config.yaml
num_hidden_layers: 13
hidden_size: 224
num_attention_heads: 7
num_key_value_heads: 7
head_dim: 64
intermediate_size: 896
vocab_size: 512
hidden_act: "gelu"
norm: "layernorm"
norm_place: "post"
norm_eps: 1e-06
positions: "learned"
qk_norm: false
attn_scale: 0.125
bias: "all"
tie_word_embeddings: false
parallel_block: false
init: "normal"
init_std_qkv: 0.0191
init_std_o: 0.00376
init_std_up: 0.0191
init_std_down: 0.00376
optimizer: "soap_variant"
learning_rate: 0.00178
lr_mult_qkv: 0.7
beta1: 0.95
beta2: 0.98
lr_head: 0.00657
warmup_steps: 200
schedule: "cos"
final_lr_fraction: 0.03
batch_tokens: 65536
max_seq_len: 256
doc_mask: false
z_loss: 1e-05
train_tokens: 263700000
max_steps: 4024
dataset: "wikipedia_en"
Each number is 128 + 24 x the weight over the matrix's rms, rounded and kept within 0 to 255. Layers, rows and columns count from 0. Numbers have three digits each.

# layer 7 attention value, 448x224, rms 0.0411, rows 134-191, columns 168-223
131114121115131148127158132138140134117119152127133132138079146165124130101128116174159136118100103189127158087144099145108144147127131117171081150120122147142125153144
155110111142109189102075151129121124171183097150181119120146129116137131123119127166151156125138135106153142135106127109164127089094164144121127073115165150103128118095
136149147096156125113115166107120126114125111106146125122117111124137072136153142118115134150154152177164134129153128116110164120134086110119111137121154125140143127118
132148167108107173105095114173118095110148150107115110112135110156111108149129089178100096123148104137120126127137076101156155098120118130135143177125112107152146127125
170116100110122143145133118091135131128070141140137140090119131155151144128133136127156090062082143130109070157093109138129148135161146117144106142103112151130132141119
153118131132144071132122126124128165151146132102117173141134092135129137115134110054102122153147127101135171169091108105093122120120080124130132191201126124145144128114
121087113112119144116132092125137083118107161122146155114160113160112142156174128100129158163106159122081158119149159084140145168149122121100122139114137141123147175095
159114174150123066155105163115157141165146123141111141146153154112145162138102161106102130103145158085169130110122134096150132122120100104093120056146133097150143134153
154103131104091113096102114149128143109153111125136172146150165168091116128127145057117176125145135117106164120116119148141135131108158149083137092140135134131169134132
116125118118120097123195129139146121166157122141133110171152105153125139149161137123127113123144135106129133132098126100136104100189107137098108109110164114129126145129
151130165106157130187154139126162129101082146095123132115130087135132127086143093095133168197179097118116184123113116124097146107116094135149094160118100130148135124157
110136140130110126126123132137156158131142102110138155160133108155125159115101152120093094149143166106142090113142096122114125132143134137129119136112099136116113129120
115126104151111160116151115117116090089111151122128126112099120118116099102146161121211133126091123156118130150121078141074154123109135106150133183149109135133090119108
107137128134126157072163111121103134110145118120110135144154158130154142130155115076123129136127175133133111158138125161116177183120110155108107088139128153141111179127
165148094163170135172135115130135146109172114164140120113120114115122159128115107126143132116137150083150147128128160131115092121174099145171114108118111124126108077128
145100119106109125095125138136156124126121125142159137088120150111109133138129133142120102166085146103128126153160134098125139113127108100152107114166159099136110143116
131123141098159157152167143156160128119119153124142134125171156142151119106149115116114122154122143136152113154147121159124132120127112086174124122172144140144126130170
141161156106145089144127113135170160125107090116100122129147144093117142126146136150089109157120136110127128123137114166099150136143120118109130141166107138117127124096
113107158153140130102175143097105133083097107149132146109131145144142105136154101163160142128108117123126147087129145116143099137177160122106140133093115146125112106102
106156164154104122156136123126131151160161122093131111168134118110151141156169138117130176110153157118106093102090088160099098136134156122113152128109153098134136142121
155152111139124144149141138132099134117153122133140146135113110149116167132135128123102146162100113137080183162135107138150129130170121161090132125169161110117150125136
136141125158122138164157120122156147130108082116131135124126139120096093141150120089133156097117145130107151121130154143128090120152132150101127122107162106171188100135
106119119136123132160152170117120108086145125125132098108114090116137125102162082114157139129137076151134147117147095108121128122140111125120087165122085098136122135153
098146155100113129076137149078140098120109124125158118123116147153122136134139103144154155099127162130151148122168149094096132113137106109149142135137188129105118120079
140109157112116131137105137125134116131092135107123142134170165160151168156157131142131118139112158115116147165127189141102101141132122116141123117127091136124162126134
121084128140133114121136102101149116138119111117110111101150136127158127159077138115135138135124148150117142109141081086122095167182140128119131106133132136160133120116
133132135128116142122131106127109141148116088163115153138144137102144122166127125095157136126114152134134115143191151139072151094107132111120095128111110117125114157125
110171133075125085127113181124159135121160075101134125147148128103106144100116135156136130134136131138127113125134129122143129110131112105134119103126125105111135147131
123131153135148124122140105140154135140152120116153108157147138143100124151108142116147093119106168106119116117101134119124144132107122127158178129065142158086134132098
155067124132086142146121107106104105110130120117149165157149146103095131120094105148113141088102112147131140129145139150134118123130105134148133154160127134149102107124
083144128162130150133081154140164122116112105161140133127132103124144118138151139119126146099145088138155157133099150114133122105095144127147121154077078169107160172124
134131130096117125121128150143139121150127153101118135107101152076124119129085124120089114126167170136126155124114132095119101141126118137145128147124122094152161152073
157170133121122158143107144141133142115139124145157147139142133158148139147122151134145103126115167091097143145172125114101132121120154080115144098114136113150105142095
161095132122099156137103145085092149124139100123154074100139130101098118177145138109112143141154150141122089104140105160155111169123153118114120103156113119176099121092
117164091123164107109119157141147121137106145116123139133111142166099123106120147131110112155159123161131143109138151148114115190172141125155135159136148150119148111095
124108147099172142109100130114124100143129157097157119131119115088125097095120140122115126113144132165146104097145152146128126162117117159130098155134160173143118147147
152124135152138134127147146122113138125139150136142120104149133115094133153095134108081157095130102142140169109121109126147119096110130087127140160103177100146083133141
116129099115119140125139134137141122115115129101167155139135125119149148156101077134096146113133124186154144107089121119119103125136107158083083110159150186139111133094
139112095130121145122143145108086121101083127125129138128140136137155125086167114147151109156159159153107142093151094158115150152150140126126156112157130128159103095107
115126118149097113151130088163142165148131108140140130135144112157115136161121138129104154108125112150142118140158124136128139123111151163117139131129111090169133111083
160133130138147091140090118148136129111137145120135124097120131172115122124102136094125117160151120161116148157155198102144159137141115139108090143148152172125102132138
097095133110146119078073152131128132111150128148134155116124156134137153135118155163113099134103123103169116118134154158139093155103124088114134131116120119130144106153
168153086102126114141141134129114128147134159120139114098151124160101102127139145134143109128102123092117123139092096125137143145157146134142129155175161133085154147118
147094152164118152086120121120114107111108141146106095165137107095170097161111130119117161163129124144136115100088121128171120154092161152092180098097108100143082100161
121132084149138123133125143126074148095092152110111114103114087132154126126147078158173107080132109155085097128099110149155134202134126122164142207172123101140070108117
162116129148108109129145128129132122110134124176102102091136139097110135104102182158100110083130164146148102173158128104160110138111117143119142110100157104159135118144
125171063107147088171145160118104124138135141079131114130160074121152124085141123151145121110162139144163129125134196122089117170176032133155180146183149169069137134147
148133116173107124114109112140120138143124127114109159178099156099121130135122116136141131116112136105138121134131155137148117127132130109115126119117129154109118124133
137162142122130136090156144079185136138130111098097128146142126115092131150133155108159125168135151116100126128130114111125125132126115138113087140124144165119143156144
201113168155129104103098100132130119132141131088130129157151115123154122126149116099091059186133108127131148132075134114153098110127110122151127157116166117122149115111
108160134136118159097140114137091111085106123121123116112135115161161107127143083101111113107142158151147145124115080103142145149097132128139108148096078125139120134122
120112159131079144116100111122149087113140115139122098131120085098171124125141156096105128188166123116162118120116108138110140127093110166147130109096098145121127138188
077142147081123145133162123114156151137140097189109128112174137122158138125141093123113158102171138110137139091077170143119148118117116145093103105114144152148088117085
133120099155116124104122154110113112106141146128116113125146129156163144128179140151128123124129136131123128119082109146148140137129203134141158153132106171143126126115
153130135123146114175094154134167092110169147101125125132172157127148138171112162116139134163153129094141131119118147139154135169152106125139143126111129137114092097108
115085158156169133116118134127099137130088147143114121100083135136154137101133140123133113147140098121146105115101108130147122164128110124141128117140100125168119116148
139160160117138113126158104094121160102110086122111122130113123099134096137165112169132123107146166139087096149126125100124139125126107096140124132141157106128112138117
136129146129126137039135107127129192134093196116144155095121103154133109090132112121091135177106103167138140136103148124123121109150115124126095158113135149124110144142
# layer 7 attention output (transposed), 448x224, rms 0.049, rows 134-191, columns 168-223
176088149137114097148131149132123141085161143134128151098148122166120137141098084121170102136131166094133121170096130151134074113143139138106181139133102095115115115128
132117104139097068113167094114101186117111117115129156119110098175118115089123122105082121101122150153112107138124163135137117154150104084148086153088105103131111136175
114136146130113128149129122141128109155165162137125200158129158116135115137101173089121097135073071092143104131130059101128116112168114130119129123151139156148138134105
115169167141175109154100162095132126147107118131147136201092163111119127148138140116161098130110096104133127158109171145139063137138112109115157142112161097176106131127
089100144101116154141124094089120102133131076103153117141139082125118146135119120118112115145133147104140174126095124130082121130172079065193139104154136124133138092170
104140097120103147094161161145137089082127081148118073107154084148142121128103059156119137084111136101136102116122081083138121057214205140161122049126125083105106094096
115113127141172099103139141158138151157131107147121156133110092087143135148098161127137136078160124170153118137127109133112146155140108140142180101109161112091101106144
145130112106133205141150108133144112131081119110108096127150158142110100120146043120108094124106117131090117136150141145095193097150140097141142159145115153131135112129
098160123110126117109124135054185132117119153086143178130128119176098105148084137181118092108121118123143132111126155139101119117152152159134163124092136070126113114146
174141144105093125114135126102138155130135139140130146131166129134145162137109142150124129131119149096116145105124090120162141130054158144089154133119106116081151118122
149136147138133150146148110162152137123135159168087144074125161085114159094120163100150093135074116106147141149138112115168158144165189112119127124188139143109061124147
131133125127166180102065135084141084133140131129135081143097162110145131146125128141167148123153101147119134178105129100133211122134115167161109137139141102143127159148
137124141133126100155119103184186141147121132129136101138147113121058136142157131123098129168164105106152144095148105119132092088200138126116126099148149122113084122149
148118129124137116136137139120142076129071115145148131092112092117132127109121137103126109120168096113133159122138122098165122136134140128133156147094116054138127052149
134121119157085131103087142125107091121120116119167073079131163123153104120162135135153157113125124135077136137110128127124149115138136116099093175147099155084117109134
167123126145136140159156121164149121086117119103112104166117127097129108100089116124145091124163110191105119159140129131104119136171144124094130185129153132132142124144
173134122117123104154123147145118150122179140126145104149114140100130178110134136123124099097138135120168157144146112055141118123143140122087113140134112115145091112106
118121138182096170156150134129138122129159130109131109108140135121159140158123118153139134122114080054150136155116166146169144136104143130087127115099123143164139123165
164111132131115113089115117119130139147117167115102163116114173121123138108137191153106134116124168113112105129077136179129154124104113134163115120129137154151145148138
123116122113111125106133119126152099140128108159105147122122143122117144141121128101094089183140137173132112114158133120135132155115126161170093134160159121112108125115
120165149131125123127143142122172158104114138137128121111099102137146108106098124143114111084140125099123134118091155118142129127095141142099116115128119116135108112111
120067112145120148133131133152106088108125141089105163078172151148133131130144138162145094121149113113121097147128155115125148111054123131109162145147124113149076108170
125110127145104143063111115120126122117175135166166151136129143140144136116113104111150153158082129096105137134140132157150065136139158143122141098183135189110109138108
150108118173185127164117123180115127140165135128095143108128118112131117134094136170157164140120119163114106145097143134143131165116102109137151142158118095165113109178
075118125125159115141173162131085160143123104132115114121118136139116094106114151146144094136129134151126113134140111118100129090119160184131152125123143143175092094141
132195130130132090118141149134135093126100189144167123081111134117109159081138115148164134158114081127144117131071148102143180160122130131154108149135134176112152133157
126107126179123130119112135130142104162131121091164177099141127154163134130114130121080120105166121133114154082130109105146109130200095111141112123128135126149111128131
145060107137118149092113124133132101102124148132139136114107176141159133162148147129098129111087119150146107125116124157142138133140110076081096180128150112136130132104
164113065091129177158164119135105152150147109137123159098136162102183122118097149157095095078140127181146135113172164141129130139147141119121116135173103119109080138148
144154135147150102161120145136087118100113152114154121121129119173137093099161175122153102144140154125115120137093147093110163130111154129134098101112077112103202081146
144113129141141098116134108108079138144096134097129121149123163130171110134089099126118162152103149099101111142118101118138109138094077137128104121177135076185089137127
147134159130150110171136138117132147138110125122135118123113153108130120158106091117166171135120126108170141119167131077161112148111142114096098105099152103158129134136
094129121174143127129125119115138104130100137140147119164104153115101059144110117115106134117136084143146119097070144107152146136166064141119138133100125125110116183116
127161151129122101095121120132107122141150158142169158128080138161070117148133130090169103165145123107070147078144133133117166126102121162122046124073143092114084076092
131155112097136119120128143114109131102170102151101076114159103094120121159128145124158128126082106130130137159109105130156091094066092142121180103122147123145147116123
133132103153168116154114141111119130104099154136108133121111112143133170158134119096123114154135117065131162146129100160106135089124115102146146134134170087108172113090
125131134101120137156085130143175136155112130119101155158109115149121115148161132097149132157096196141111088165120119128105115087169130128114098103125099087131129136134
138160121164166106165079142107116112083140104138144148144170113134152124102167169124174158125083072095144135135109126111167125144114157130170135110103131076150138127168
118099111148108097129112128163121118083143164167138110177123123105120147126103116121153142116103066101117119127116125093163061154173101119137081126112108174125096142115
132146124157172154070176126136155136141115097104156111148141120157146085123170096122134098135149111119126103139117155123103129109127161096099132139097112117112137154115
138200147106124110145133167095123115120122154101165127134135125148090189111112111163179111109141147149104157108100073112142094117139154151107122143137133106160174119090
131137123138168130106118120140119146134115140142152115154150131145153106149139119146133133135171143167080145130110141147117135097153092118143130137151137160135147131090
139135185120122122133149113120140109110127107105068081138085106077104103139098106114120155163186124152137093090166113125182109141094131121122098116118106108143172109178
183139142147158138141159133156118161105143086138130182108131165123127137124186131142114108130139135144089142141118194096143175125159140143197109143162141134110157145123
144093146129107160109160149100110107131128099105093101171117084077102150169151160198129155172099124138129161126131163143113073110131119138136110075126150190132119065103
138127145158147131139128102130161106113136131107118094104092153132150098086116100151144079153153121125101093093111145114105122156143112104129098131161134135151135113143
112083153122078163117166091107118085098131107155076074111115143088124122177089093149102144129117175136110162106168126134126118112124156130092103134133098160075142099113
114142134132104159142104128135140140143140092105134161109143134149143135164140107155123145128160142144154072115102130150064109118120128159138130149130103104149152174139
058093190083138140150099130124145132101113135145144138111118097115147122118134103120180136121129106125099126117124115133132118152161142126160116095119157100124138103111
141101109088149127118150101123143143117144163115129105123124128111097135101135126167148094112132128165167169136160082107098134098104118132104120101100076120118120142151
163112100110146139146149096117186139113099147109125154162125169080124148115140134144109116143096117131114114136102120122146098144149085100153138120159141118128104129123
128141123126146123160129082110130114173098148139152110094110120154151150114103164119111120103117101130110115125133137109112148129142135110163163190144142146171152197109
146114078175130143074095132126110098132138105098145139129118145169143159149141157117138141106095098092097079094134111180135132124141138130137120100152097136118104121137
130161107084121098102136114128130120130151116174091155146155140111117119120116133131092141184115165109128133102123104106101089109112130131121093076133133156117092136140
130142136077100137141164126153119126177138145139144129092090129117107122136137152082117124128146109174109138149149128115141146127149119111081108125111099133105105100108
144130125106132125145174098102094112144107122093111134170134122154104120117165143147149143142150131114103098159148151136142123141129173138153144110117161146109075119110
100101163127138178163104131136134142126134108147123139157125120109137145118162127134129100122080109131102119081124132155076118156192123116141083093122138118109112128112
141117154128137087150137176102179133143157091115076131143159096109103135090149134181153106096152107074115141198139108115131132084100136167134161121078125104118171114112
# layer 7 attention query, 448x224, rms 0.0578, rows 192-255, columns 168-223
120133094128144165123108135120099169080136135115112113094110107128115104163120128133114178173047149117137158151106114094145119140140140108121079103141120066133198113134
102160112117117141154138120129091163098118169161130150146136148114097113140140159164134111138147124111118091129131124135109154180116081088127055114131102132119171148108
153155146178129176137115093120130112079081086147131112145110105153081116139115140117118182082116116127177132098100123118109102087149129155151154097151107159071109057107
194145130149120150103127138128150117141089129125167111134091128142136179118124137131118153107097132160103142094090134064087140125113065099079122149148145090092126123197
177121118151076125135149168187123159084168127151126149153098077119158098164074112128113120118128136118090097104110106092108124121149082150146104169108141130139124114125
091103171143115162098123108133098093106150126144146100149143080118170213127114100176096111128111129123111167158158105084157114155099121116097166141130097133144101110135
107140135100150130082170108163153115097161130142172110103172094172132102129130142166101107113117137170129176150144131108166102120125140113131132174089097093099154062136
105128145099086155152144128092152123096074154114120091136157165144140118123092121123119071140175136050116106141173124118114119140123114106131136134137080169144169110134
135119124157129066123134123102101126137113155128127102122152147141118115088101121184155153086136147133113081134174182109146106099117113149148097117075101143138153173110
135208124051127124133098140122116159164106149128133126114094119128089131143108107149119098098129169109138113112138113169141105106109145167160126121127141143108101136137
139116127103070158104090137160153105169116186122115163121093083108104154097158124163132089133131129155108119156159130127115125169102139124186165098136087101125142131144
131109131106119105158115147099089141135122120133109115124159117105141172145174142115143134131158136120094119123152144147095172108094139079138089129122152114156103109181
113215125168113126155160131136189133140149150101160113141101140115114164123147109134120094119114130086132117115126122076130082136150149161167124165152133160114139071140
128159096050152093166135150125145164115139133152148129118116091103116105159109105104123113117129080101066167115175122142093132163110162136081145130100142163150108115117
149121104135109152108095149153130138151142136114127134132112116188155173135163134157143086091139134098132109152132124173071119089135153190098089166146088111162151128113
088101095072112117140144136096131127153132173154148143108198103100096086153190116105145129140134115102119104135118112132150099117127117069147120108128085198115154104146
146147132115110179163159093104158105107164154119129111118125162170126134153074208150094160108112118148142107124107187105120132166172123119130164125130118099084139165150
140124140111098088119143151139195131131118115147167093130088137136131135163162100175141125161127132154094169155140149139131159186143117172061111129144129139151149131161
150087129125156141138133126124131154121150137120154109142116121120100160154112126100159096147186164132116092113131116088177139105194167126090128110098066143073140143034
124051142062153104098133157141100152170116161137155144144061129113103109154113153142099154190089140164069147074124143165108137099147152163081113120103142113117110129040
116083115094122134136102147173149103154095163070131120114127103106051137134150138119106125164128103148083079127130145075113080147097159144130116094152141173108124144117
123137121138136081161151136092145154154128116164115108118130130112101179143142086104110140094102051150154108069154128082089073144138109087142134168164153106116114122120
137113135153125120140143144147147093091129106114118132073113119123107137110153124147098131163114168113096109104114127160108127106114158110128090141120140060133115106123
162130083170114075109162137085127079168139136099157124139186127121164093109128134180125123104108103102138108169122121115119132103140098144046132126136075151089170127146
102112139167167125140129145128134165135123102079151138106131060077116136194109173083134155175171124116154160090103119118131106146095165147154136138165060175157129165119
149165137123142139134139165135101093149130066109130124134164151091133143153119076153133105124147112147149159125123182133089102151071105143137094143161187131118133209152
109133132121147083079129162159103127139159138091139112135180161141140121132144057118152084124157158111151141135128140108153128089142113098152123109103060146095142109106
109079177116132147178114165206144103146137152128157135173110115135143127160174121146108129158153068132129141069178118157117069087084121081091171144090126093188130115159
135129114182118099105165101141117130136124114101106131076135098139130116146134120095067166108167135120083118094141120124150141115178138139177121143130117156115112115130
139138162159105157078116164149111159127159081113142127122182122130156146137133148088123178087121110073133105087140108118085184139149115147118121155067135151129138108166
178137084130121137114116149090106106108137134145119105121130175127117130143143171175190107137166120098136113125098136136120152104192098128131086133130144134145132150115
173057072170138104060141115088148130132124133184154101084106112130155096129137131147132104166103104136085136137138157131128126137100129107136134127135145192192105109115
148083166122135077094207177112145132107139078132135126133105102129157117088102143144095120113141149174107110148126138134118121130107168130090151147192121128145156103135
113133110150109142132079140094136163167087135174180119109142145113118150137158163102131122108134156121124170131085073126123216119121139100138162122144184126163165065090
160095163160120120158131160121099105166128130075163129116171152142107116142104072128137156166106157090116139106081102146132112117130148154101151090112097134120122130162
137169133119100147137131121149155121122147123129101119132124150125113122153130153136108130097113119165166085191105139091126151104094131162140048097084117134125100102114
168154176103128100109174095085146139133117132135142102114153079103144129139110114133113068124129153113139102125116100132120079103075166139148103106080149101112171150152
107153084177107152158158138174142096122160136101158127169107089099127144129160092135049099132131131158147122112076132136183158122138177153143087109098169120159072147167
123127137150131123151095110166119115139146143075114154079171138129136088120146113108110097173121141144097114107129142141184127118137107118114135113138067134155156189136
163124115121119158121135137165111182075129104096154139141131086061070136178111121102135138114125134114100164157141137109121105143144146085114180173134156120083135103093
110081174093144089104109138177117085070117126099100152094120052133111166137115160155141125071133074143148150177156155093088161106090141166091134145168120117132106121075
078129109140130114188116138121090121090144143187127141080185129110139131137117107159092141090152081135158141134118140140143095117122136154122151098141119078110158182131
115109102124133123117126161127083145149144120144103181130087133137160142120140091145102100064115169151112103197126170133143058113178152058106081194141137081211131164147
097142111110127133126133123147213173154074127131099124113172108121187102104150114146157114165144072126131135092120104085135066123099172144108113131137162151120131148109
148164134149136147131113154102144101096111062110098178076116069140151168183103113121140153117129115137153094142137151108129059159144127109147161159090129162077111124100
133137124123154143139135155129139097124108152181175102150081110170178095110093113129166174101098133106131107115149162126113104095141139144143171111102114137144095155160
115161136053134127126089099145090086093128141145142136117152150122160099126131110172107159104126121100099144129110149149132112137139164138156114120172124149142123125123
099125140132083153158127133126111127114156105118137083183093096079111111092109114164116159187156130136107162148131142082149078109089111111082112124191124157095110130150
090115161111094122157133107135186149127134138148124131073133108135121127109139107091144121143121165155125135112161108108128115131131065124105157122121127156120099083132
116125135166169100139106162170112115125118096138100151150142101099189105136153073118165117108070167139128097103166131122122100142136059106099126146124147140138108132108
129155161101141075137120149169141116136147114137075092149142122130128136144143170124161146149117100136107164155135149136121165159139136120106092122154106141103126124161
134120135130135113129110169150077131149132101142127126124144142147124148182111150110134139114112072136157097099135156165132105179101108130136126134163138152172122081133
142152146131130116126128117112159145124112164140115163114124116115140164140166117112095112147114175162135121103110151146113148086066112191126149183124138164158086130070
110068104163180178117084126110162111154080117109133119195152128114160100144141151156108175135144128134181117148156100129143164114122136118140125134107105154121145136161
156070154129067079112151110124152093116158076113089120099096140182096153167191177132119092144118117129133125110093088140087150115125108127147104145143152110116124095157
055118140103159147099180129107109145112136122129153103142101142100135092134148107163132115169077077140162150122132106121144109166121161145128137088128116157118097123134
161120122128122139193162138133154052076106127178112139169153117164095142145149146103159119081137097143113118109065133148105161114123147106173147150121108116126089120126
132153128119138110166131103134147104146131156119155103111109134080148127132104166098116106116075116119129140150118148116171137136134134131139128160123103106176098211109
147131133121162172140141096130168171132145132107122143176139094184118077132146184166115126099123153109148126127103155119097123112138078117124164151147164110141103093110
156158087141144125192168183159116186111101155132172108124103125103142116148118174144163088109124094116147140126058081130157150183123114119123102149155131108143144144138
105137139116142115122140087109139101117097113121100158112126120147116078173133130139085109183125133125121089133125136118120135145133127147094121111109160124133112096099
100164151169139157112148120133155103149096114107134152102129129167092106157133117126109139169140110134111126129164100100143170118084159132143115116126152123127120109101
131106157101131145139167160135125119206139164140096088033117113150185124141125146157145164133143128122113101145059093154119120127112128161141197146143138101130086121127
126156179119078143150154150106075123138119154134128096064185116172123120122124123127136131108120165104174144137127175149129092153164082169084149117122104137126173081121
# layer 7 attention key, 448x224, rms 0.0588, rows 192-255, columns 168-223
097136121180114106085112098112142127142150103184101131103104148113159128130115139146098146132154129158159116134088138150139132178101158136105125101131136107170091131129
136125143084118137117103141128105123126146130125091129134168159063167111096123115136132122132132075148102118139115143137126131111090137102084133101167186139140100138084
136160149141096153082145146110153186134093108181090123151110092113142177100155135113146147132076100141130129123149131166118164170161117111143153098142162095132087123121
089127184103094145153154096139138121115086093102129189112105158138143121134116095153147147151148107099128168092192132131085093152106100125129157163145143155101090134130
116117120143095069156113149091142165113114153157150108139112156131110107145164133059134152083134146117123150100114135082105120102141085073146129104161120127069132099146
141166096124165119169142097176135185117117137165188106102108143070109136134092137144098111132124088109079122143137135170167093158134122141093136132175081181198127142143
134110063121129164214130181179155140198143104156119132098133099124116123089106133158144137142133096175119132097118091174108123166118131135114110111108082122140103115117
126164104107090135129136082099103156128097116103133134126156135136127166171141106085193128147124137143109120160109178149106093122137114119168084088140125091154184104146
113165102085104151111146126152113098134136153108147176113119120076088066131151143088135137133080124063099134142145116150130151153113155115176138088109109093218129133126
176155135106143077121120101103126189122119114165076118129099128125098127144148169134094105148104153100121155098115130152083098120129149126135117136114106116168107144148
151114108142148095116148102121121137113129114141090183143167143157107132071109128104096180136115152125146149127105113127120134131129128147140104142091142068131148161134
101157106133138135124125134176150158206115134099148137125118136167125140140128143118137112101135173109142126113121109155135161119106145126137131169099097090141127172129
078127155113106114098125105131126155104102111112134166138108136086125140160105125112132154144097108097122113111131110080115104143206113111134177142148125132143119088129
113087116149128126136144143074121128130115124182090096129139141066084123129120138125189092135102147142137187141148122090164106123122110176106137147186103133163160151074
140147096176146156140104125108163134148128125176164174138131119121089184145122117130117094126106125103145127217120176142154095133127115123077172140128143127161117120145
125152073120142132155121082119144091117170133117146096131154124133117157155145155146131163131131128189110145142129128143167154132125147151143121136113234120163134133067
170109122134118106058112134160116134142086119118130129131103169136108100118099079164132166142145108135139104102133135116134096130172099103122150112144186142128160068141
106169120083102133144120122154191189103187133113140126160148050148111107138120144139101138115125166126170136127094125140120151097102150112084094112153114153170111164130
147113132094138122109188143098138123116096146091119095190149141106089100164125098145148117135105130136118153165128121176136100140174137176112144140073095107094146100156
160057099148124179109146182130186143134145082126120095171171085106077105131138144161099088176117145127136130141134128130150093166111153156146113116114157144134158088079
124137153103160140106106117123124149104091142103126149141133121102119145078077159159084107126072120099099118096125163139133123171134159143111149042136152159121135154141
130159113134107149129166141085147135129081096082121074106126114110109146110198101122171121055127123100152140151119155039115103137150158131124170154113101129128113130120
120112143116138120094122089215181142113121048131114151128141112127123122129119103148166129120145143154089151093166149113173139170143122144133176122150124080126120161149
083115167129144123157114127093096165168155125096129162151139107111068122168091160165099158163144091199114145111118096145150118149130164180106147139119143129149140108204
142125124123168140199157162106083173132095082140110144124124149110165122144104115147148105184099079094205117129105080142149112167152165137145099115140130100126161182094
116128165141101146142095115089162174132138091136149129120121143128186148135109084188129113110057174087145086144140120134106137141116202114129128135145132102118176116137
128097144160100125154114117137137138107132146136145161100112149113122081103146144081112053108142129125184150160119135159100147157159104057130110188146134100138144149104
111133146150157076125150095143169142177158182166121162139179141107165166139125137166115145145185107135125190148129052077125110159128128114094074091111084092087091111120
143128107078113155096136154118081128153106102124107141090137110171127075102140177143075112113090153142130164087131076092116121161165106171132154121164106130125118148137
110088119111107163133126080085152124158119150112124116154127118095099149155156182095154173108158087138156146137148098180078146114134144104127133161109141096120127161085
106110131173121099093124116102149140166127166074140163104193089101130185136142124147096104130113165143125159153071160139144138135094205107144155182087134076169092124120
181118109143102117207120135173111134151111151152067131108156130102121161106159118106074108117108120085126135152091102072100186134116099184098147137109153132126133092141
111060153152127122074094119156139123140115158110127102124122121100132066129167126106132130093123106111166146072120148112133098116113106172124155119094146127115088152181
092136119104119106137090087132135139154118091109126130182133110162117158149115112112170139137119149134173135138127166089084151092137131144113059173157085159122093140126
115091157176142126144145130130127157127133146100114160106108114139090120122092132113075124113160118112145126131166104117164170107072164134125090168099120134172137119110
181126157136125170147094107176159136075125177108128107108133133114113149171163135108144164155121116159114127129132169158106177145129171120127171119105141118140109129104
099087134138089085152152135140143080134076163115095144127104115090083157183178137110124079135139079120125143157088143126117178133136125167080107095141149089116176099089
132076155085137147140103122110147132170086225092171157120136167124157142124138143122149143130136139131113144124145146152058132202163128132116122084156101137122095188078
090115105166138071037132111125123137133145096156108151145129116134130118124092113152125121102132154148073109153174100163175132147129131161101170155147084101139143156174
166149112114099132226140099121109118089116067114145123185107154110116067167099114211129114110154130132186119192095145112142109201175123136132167075133083170106146142100
139165151160185157136137143133144158146120087104083108116173158124142177089118104136106115096162117196104145173088137115141113129204112178151159098104119125120147152093
184104145142152121110133115123101098139112142149139118135152091118149148099090129156129171141139085093163162113126168101110163168093151097124149122128143079093136115104
152112086139093066113080113127146093160134063134105145126113180180161130119132122114148086158123147204140166155156095133129142111095183118128157146099114196124105132136
120120101091075161128155168155178120074106125167164090165136123115121142128139156150150125119161151093127170153153120160188116142129114131065137106099071116133132120122
096152169137138083110133143139139153166064123183141146099079146146123162166118048107103108079113097087142131171149113131176106160154129142156140153080129133152044081118
117117138123174111131095124135103105167134142113106134111130146119129174127135162139142158168104145103143122151109116128169122105123124182168108122139146188145133181134
148180112091161092096132154124125148100137096111178124106101127119149164075147133176121135117089127147160144121124027134116187111102090117120136097156201063121096102092
108136116138122129167167118111110123149093143133115107121166149108159163158132098081101154127190119161146141106128087130134171130076113165117071089129112158200131125100
128164132115184105115128097107108104122104169115124122071158067128070105138151150175157143080171163135042130084140106112137087087128100175116145111145078102125124178125
096147113143139162077113140072132108089097115100148161116153126099127111102115098130088117128157113133080132115165083145126159101129088111105149135108137131103172177143
140142136140173123182071150139139144177136158129151102097157121132153075084162147111148099114122108137119113110057130133160112110138181131168068119123123146177086095113
125119146107146180110112165131067160138137165101107103127114115119158083112162135104151089117115142076153167131114154053148111111134112148146069117101177125150128110120
082087200159115090133090081100161100135149089151101137111137168175123151120098120169097117123131133159130114162182094047129125087158124166148139145129110116184113097100
120129187147088181162125128108105138142124118104152084179095102132143143137109137118083162156157141096121129131135118134103099115192151164137107133096083067176166143122
209100162100097126096194140135180116147152118118119131127120096181116166109137100165114130111135094164092084106104102055104135111108164163070143142098106114125139086120
150160143168133106128104155075124180130148092126117114093170093097104131137091145100161120144114100096124146127180130047131183162182119136150117121093161146132118083078
203137141109133114138090120155120118124139114148108106134120147136170142096134172127136185134092092129075139123121118089139137177095137133063086100117143108118158112168
079053146082121087120134119097086103111191115156132110128156108108101121081132088143158117142130122160142107155167146109183189149127095141108148135120163121098135170136
159098174144047125117130138118167130180103144120141115161113129108160134100144135147153108142109081159106144142122115061107133147175083150102112115109159128176150138084
066130151107090052132106141135110164101115108148148122169123067168157092125171171157126116132132132138081116153135113130104128147139151174098099136136173119133112083123
131139121091141171126129133134100105150139133126160125129077148112120107110175156147097184134153101137122131136136135132167120137127127159107141114131105131105105092136
119119113146133147119132170132103139104104132162107137140113175137147097131108176152123170131136129153129107121118145165158142125132152136192117102114094185116085111059
099103105161156115145151130164142148112155116153109130163111142114186077161102115188104120133220160056116110171100122098117158128100116142113168132104138108088143130169
100163134132139111131076109121124081101189138160128125100117149140150091124124077125185140106069143079198127112148133189125083129093121183062140155106177150117111115139